python train.py --n_layer=8 --d_model=320 --n_kv_head=5 --head_dim=64 --norm_place="pre" --positions="learned" --init="trunc" --init_std_o=0.00599 --lr_mult_o=0.97 --beta2=0.95 --lr_head=0.00696 --schedule="wsd" --decay_fraction=1.0 --doc_mask=true --train_tokens=749500000
Each number is 128 + 32 x the weight over its row's rms, rounded and kept within 0 to 255. Layers, rows and columns count from 0. The size above them is the row's rms in percent of the matrix's.

# layer 5 MLP up, 1152x320, rms 0.118, rows 722-768, columns 0-31
size [104 103 101 103  94 104  95  99  93  96  98 104 108 106  97 100 107  97 101 106 105 102  98  92  92 103 102 108  97 104 103 102 105 102 100 103  94  98 100 102 104 101 102  96 102 103  98]
[[158  60 137 166 168 123 117 127 107 182  86 164 172 165 136  94 119  97  54 126 125  38 112 128 169  81 109  72 123 101 174 154]
 [127  95 142 112 120 115 103 126 139 120 110 150 149 116 138 137 150 109 141 176 138 138 151 160 138 101 121 131 140 172  48 100]
 [134 139  98 118  85 116 139 205 159 159 111 111 120 107  90 135 151 115 174 117 112 170 147 142 135 127  63 134 135 134 165 122]
 [128 151 128  71 100 112 112 118 164  65 108 135 158 125 120 118 121 154 177 126 136 146 173 165 180 163 121 101 121 117 152 155]
 [134  98 120 178  97 131 165 156  83 163 178 182 128 103 104  81 160 115 201 155  96 158 101 136 120 109 171  86 163  79 125 162]
 [179 144 138 161 123 124 105 167 155 122 149 183  80  73 154 133 111 103 100 132 138 121 112  83 126 129 103  70 141  82 106 100]
 [181 193 161 154 101 125  93 136  85  84 100  89 148 115 160 111  78 140 137  81 176 138 135  92  68 165  85 111 142 155 137 118]
 [113 171 140 129  58 147 188 163 176  95  53 116 131  69 113 138 106 143 222 174 163 155 103 161 102 144 113 183 104 194 101 132]
 [133 107 135 142 132 105 157 149 109  72 116 150 163  59  64 112 129 209 141  71 158 125 139 123 136 148 138 153 126  93 161 119]
 [161 125 137 153 126 163 147 185 124  90 164 120 126 171 171  74 173 103 170 137 119 126 147 137  95 102 184  74 154 115 162 109]
 [115 120 103 109 127 139 129 165 113 103 156 116  53 110 114 116 135 105 173 165  94 135 138 106 150 115 123 121 148 135 148  78]
 [139 166 138 109 143 108  81 101 178 108 156 133 133  91  77 141  94 106 117 142 120 155 140 114 113 122 126 193  76 151 178 135]
 [132 133 104 172 124 116 136 121 120 158  86 139 125  99  88 147 127 105 128 162  63 172 128 146 131 109 127  95 234 143  60 147]
 [105 126 120 182  86 122  93  68 116  97 133 178 152  96 176 123  96 119 115 216 112  63 109 113 126 148 114 199 109 108  92 145]
 [120 186  90 115 191 161  90 130 171 103 149 142  83 142  87  92 140 144  53  71 140 115 122 128 148 102 125 186 116 134 175 114]
 [135 171 149 109 120  60 209 149 134 158 122 171 147 173 164 112  79  95 113 138 216 139 165 102 192  75 159 109 141 145 128 156]
 [137 133  55 157 179 150  96 168 160 123 111 139 121  82  66 141 108  73 107 140 114  61 104 156 163 124  80 110 138  80 122 110]
 [130 143  79  83 187  95 134 188 131  68 106 144 123 175  98 204 120 165  91 113  85 155 156 147  79  89 143 121 109 103 117  98]
 [113 166 161 138 100 118  73  97 124 116  82 116 162 105 120  94 115 128 102 124 105 143 125 155 139 135 102  84 152 115 125  95]
 [116 126 137 132 127  63  99 193 146  88 137 186 114 127 116  90 174  87 116 154 155 150 137  93 168  97 153 162 164 118  74 192]
 [153  98 108 166 117 114 122 156 125 144  58  89 145 120 126 150 135 156 128 157 119 107 135 131 168  94 129 105 135 138 108  93]
 [ 94 186 140 163 135 153 143 113 169 135 175 149 130  91 166 134 158  94 154 130 140  89 186 109 146 121  93 116 180 176  92 156]
 [107 122 109 153 136 186  76 124 157 175  99 129  90 152 100 141 210  95 171 145 138  97 138 112 108 145  76 122 106  70 120 102]
 [128 161 122 117 116  92 148 246 133  21 130 178  82 140 184  88 134 127  53 155 145 164 122 118 143 118 124  75  98 159  85 112]
 [196  88 128 165 135 145 117 114 159 143  98 159 128  86  95 149 158 157 110  95 125 165 115 122 122 125 108  97 145 107 177 155]
 [114 154 129 165 177  98 141 118 137  87 110 161 112 162 117 127 104 130  88 113 203  69 122  83  88 126 132 122 105 116 167 103]
 [172 111  71 112 173 127 105 206 144 114 100 116 129  96  83 110 126 104 158 118  86 106 149 136 128 124 142 152  96 156 135 148]
 [108 141 123 132 173 107 144 119  96 145 138  59 136 143 170 165 166 166 149 157  73 123  76 123 172 116 133 122 143 126 125 134]
 [132 157 154 151 160 139 131 136 101  98 227  94 135 103 110  69 128 106 151 140 124  94 154 126 145 118 164 180 130 145  40 118]
 [122 169 148 115 105 150 162 154  73 109 132 123 123  99 155  78 148 153 124 164 152  99  49 104  94  71 119 131 158 107 196 145]
 [116 127 186 110 148 126  85  91 115 102  96 176 196 164 114 101 103 107 170 152 149  63 126 145 131 113  77 166 120 139 121 148]
 [ 51  82 152 103 163 177 152 130  96 159 118 138 176 219 101 134  78  94 103 120 150 130 147 232 119 122 121 125 102  68 119 130]
 [154 142 105 118 168 108 125 104  74 138 142  90 159 117 120 153 159 192  90 159 109 133 156 127 150 134 103 206 156 163 102 142]
 [121 169 144  44 113 149 153  98  96 176 131 125 140  98 157  93 128 100 149 166 125 143 147  88 104 118 164 161 129 141 169 182]
 [104 143  81 118 110 180 138 114 156  79 106 134  84 126  93  58 112 104 117 177 105 168  80 154  92 123  95 169 189 178 161 122]
 [186 128 126 180 128 182 131 137 117 119 165  83 141  99 133 123 111 142  85  96 178 144 110 123 171 123 129 101 141 137  79 135]
 [168 164 136 149 167 121 110 109 129 195 169 209 136 125 129 127  79 166 113  68 114 137 126 129 147 158 145 150 127 112  85 188]
 [167 109 131 131  80  99 156 171 185 171 129 171 140 171 144 140 172 153  72 155 107 183 100 109 158 138 134  90 105  85  85 124]
 [170 122 124 137 106 122  95  91  97  75  80 194 133 118 158 193 175 166 158 185 129  59 141 118 110 108 177  81 100  98 108 161]
 [113 142  63 155 153 106 155 131 149 128 123 127 173  56 104 122 205  99  69 102 100 164 140 154  99  57 148 110 125 107 131 119]
 [108 146  67 130 135 131 114 168 129  93 142 105 160 107  73  83 189 161 171 168  45 168 159 100 155  79 132 117 126 138 121  72]
 [134 178 101  91  34 127 142 143 140  76 160 104 118  79 135  69 145 167 123 160 119 162 159 124 123 182  94 182 116 159 156 139]
 [122 169 121 121 137 169 167 174 106  93 100 128 100 164 130 116 166 119 105 143 102 136 141 127 143 170 165 119 124 110  54 124]
 [124 140 168 127 206 114 127 112 107 149 133  81 180 108 124 159 130 111 161  76 133 104 124 162 112 145 108  83 150 127 161  98]
 [100 112 171 127 128 126 148  97 138 122 132 176 149 132  84 134 109 152 156 147 153 127 143 180 155  87 116 102 118 111 177 151]
 [126 149 174 124 125 169 103  86  81 155 136 114 168 150  73 116  72 119  88 152 111 112 143 179  97 147 124 133 126 177 184 177]
 [199 145 156 194 114 169  56 167 232 100 122 128 149 107  94 144 109 173 167 137 112 126 109 117 125 124 106  86  66 130  65 150]]
# layer 5 MLP down (transposed), 1152x320, rms 0.125, rows 722-767, columns 0-31
size [ 98 106  97 101  91 103  95 100  91  97  98  99  99 103 101 100  94  91  97 111 101 106  97  89  93 105  98 112 100 102 108 100  99 101 100 100  96  98  96 113  96  81  91  98 100 102]
[[142 111 159 117 122 141 105 160 184  81 123 100 122  82 104 122 105 101 116  90 139 111  92 118 115  56 156 128 134 159 188 142]
 [127  79 146  67  83 116  78 140 156  72 132 112 174 142 100 105 109 117 140  91 148 150 155 148  32 104  57 100  81 133 183 166]
 [137 152 127 153 166 120  53 123  95 160 124 147 132 103 122 112  26  94 139 100 119  72 196 155 201 143 131 161 121 112 106 101]
 [102 136 180  96 167  65 162  96 114 126 175 183  77  65 134 125 142 127  90 122 189 124 109 135 157 173 105 140   3 124  67 157]
 [154 188 124 125 111 155  72 170 104 141 117 101 162 121 139 160  80  90 121 144 141  84 175 119  76 132  93 170 115 162 108 117]
 [128  73 103 156 146 151 129 117 117 170 142 159  61 110 164 193 114  97  97 105 135 137 161 114 153 113 100 148 125 151 141 154]
 [146 142 106 126 148 183 155 125 150  95 136 206 137  93 168 117 164  80 193 193 146  62 115 200 166 141 169 164  81 130 116 104]
 [ 80 137 169 123 154 173 110 160 133 155 120 108  98 169 120  53 135  71 112 106 123 126 127 134 124  80 147 109 157 142 170 124]
 [112 163 134  71 135 135  78  76 156 119 114 116 106  90 139 126 140  84 107 107 123 121 231 180 130 118 135 102 216 166  65 133]
 [103 114  94 184 122  92 209  95 171 120 130 146 156 126 113 104 127 111 127 118 106  95  80 116 180 148  88 213 131 147 150  67]
 [ 97 128 104 119 151 108  86 135 100 171 109 143 160 199 159 150 153 152  86 124 205  59  90 109 149 131  94 108 126 121 117 170]
 [ 85 139 146 135 132  89 114 126 141 115 155 145 120 129 151 151 134 127 118 152 105 124 173 126 142 124 117  59  92 126 116 162]
 [123 181 141 143 137 131  75 111 119 114  93  97  95 101 163 116 115 133 149 117  69 137  78 100 183  95  75 133 150 148 102 143]
 [ 73 139 109  90 160 204 103  92 144  95 134 180 191 125 154 131 101 124 151 120 120 132 176 129  85 145 112  91 202 147 113 214]
 [ 81 125 109 113  95 139 117 119 141 109 163 104 188  95 137 176 121 129 153 168 136 143 132 116 130 161  99 142 118 132 138 105]
 [138 161 124 151 133 143 169 125 147 140 138  96 137 109 152 133 137 157 110 118 155 123  72 155 154 140  66 197 169 160 114 133]
 [104 107 130 103 170 136  56  99 133 145 155 134 114 143 157  62 107 107  99 138 113 103 130 124  86 140 123 129 148 143  65 143]
 [153  68 104 126  88 132 104 117 133 100 121 123 132 115 147  74 157 164 135 127 114 128 105 110 165 156 114 131 148  68 102  71]
 [126 200 119 144 112  92 151 155 123 157 165 174 121 119 134 155 143 160  95  89 144 109 212  86 102 129 146 171  76 206 218 145]
 [116 166 160 173  86 187  73 109 116  92 128 119 129  99 198 108 208 121  86 154 177  94 166 169 139 151 172 115 107 100 209 132]
 [144 142 111 215 117 169 118 104 167 119 151 110  74 159 128 160  80 116 154 118 128 167 122 132 123 162 132 173 110  99 154  67]
 [141 105 100 133  99  88 122 134 103 158 121 126 129 137 165 150 107 152 208 160 138 132 174 143 213 156 130 107 162 164 187  89]
 [116 117 166 144 152  62 107 120 136  93 141 168 111 119  83  83  91 101 114 154 138  86 112 134 135 105 146  79 111 154 188 111]
 [136  95  74 164 100  77 165 144 125 126 146  93 144 148 187 106  84 120  95 103  85  73 152  57 104 107 102  91 108 115 162 103]
 [ 91 181 170 119 110 135 118 166 126 127 120 137  97 163 101 112 122  95 101 147 164  82 166 166 153 146 174 154 105 162 143 122]
 [149 143 153 175 139 158 119 145 152  93 133 112 103 154  68 164 167 117  92 216 103 106 199  99 150 130 117 163 152 125 167 108]
 [159 128 136  97 131 124 158  84 122  73 161 139 160 140 144 151 126  90  92 115 121 144 126 168 114 115 166 155 186 111  93 151]
 [146  88 101 157 150 127 124 174 154 150 143  88 108 158 185  96 118 154 119 139 137 100 161 129 133 121 134 130 112 132  81  61]
 [113 123 113 114 143 118 130 112 114 175  80  89 139  93  66 126 118 132 129 127 117 180 147 174  95 180 100  69 124 145 151  90]
 [120 124 180  68 114 112  54 107 154 163 121  65 148 182 146 147 119 137 118  79 131 117  87  47 140 116 142 145 180 112  92 157]
 [132 189 122 132 169  94 172 163 158  50 109  87 102  66 116  65 173 200 122  89  73 153 132 138 135 171 121  79  82 142 126  99]
 [144 116 117 142 144 104 117 150 164 133 111 124 118 147 146 157 169 183 135 157 105 128 121  81  57 107 146 127 149  88 108 141]
 [120 145  99  78 113 116 157 137 186  99 139 153 124  58 120 105 162 110  81  56  95  56 117 104  84 137  65 141 125  95 145 148]
 [ 74 210 154 121 146 155 140 159 174 124 148 129 142 105 112 165 140 150  99 135  88 134 152 117 101 151 136 162 189 113 116 125]
 [134  91 147 143 151  85  99 163 101 138 151 140 140 154 145  99  88 162 117 117 110  95 114 135 151 104 153 110  66  63 129  74]
 [119 122 143  44 120  88 140 146  90 108 163 137 128  93  96 120 154  90 179 123 161 115 158 142 123 175 146 143 118 124 184 169]
 [200 121 137 142 101 119 139 165 134 128 120 122 141 140 121 145 158 160 100 107  63 182 102 104 137 114 109  97 118  98 155 145]
 [137 124 142  65 117 156  83 122 126  95 119 103 115 120  93 135 210 139 111  76 153 139 137 140  82  92 149 127  62  86 153 164]
 [133 119 116 153 128 183 147 114 122 192 143 120 123 158 121 191 108 103 134 112  78 117 152 148 137 111 162  92  77 143 152 144]
 [131 131 160 160  92 145 112 118  91 132 171 112 115 201  85  41 166 116  97 126  91 152 125 161  96  96 167 176 140  96 128 129]
 [ 96 131 177 128  58 152 145 132 131 188 156 147 115 141 136 134  56 124 101 186 182 131  83 172  72 140 127 156 125 107 111 136]
 [123  71 108 132 147 154 151  92 159 157 109 121 189 169  94 130 102  80  85 133 177 154 123 160 121 109 131  60 145  99 151 135]
 [135 103 150 145  91 103  56 123 103 123  80 111 163 113 127 172 142 111  96 136  95 143  96 112 100  70  51 165 178  82 128 100]
 [150 103 164 136  94 111 139  98 146 184 117 145 107  89 140 120 143 174  68 166  86  88 179 131 128 117  95 137  92 132 154 136]
 [177  69 138  83 116 144 154 122 103  81  94 119  96 132 119 107 189 163 181 116 196  70 158 115 150  88 138 197 122 122  93 163]
 [143 127 154 131 127 162  99 145 172 144 147 134 152  84 133  76 144 138 176 104 157 115 107 132 118  82 143  54 111  68 101 155]]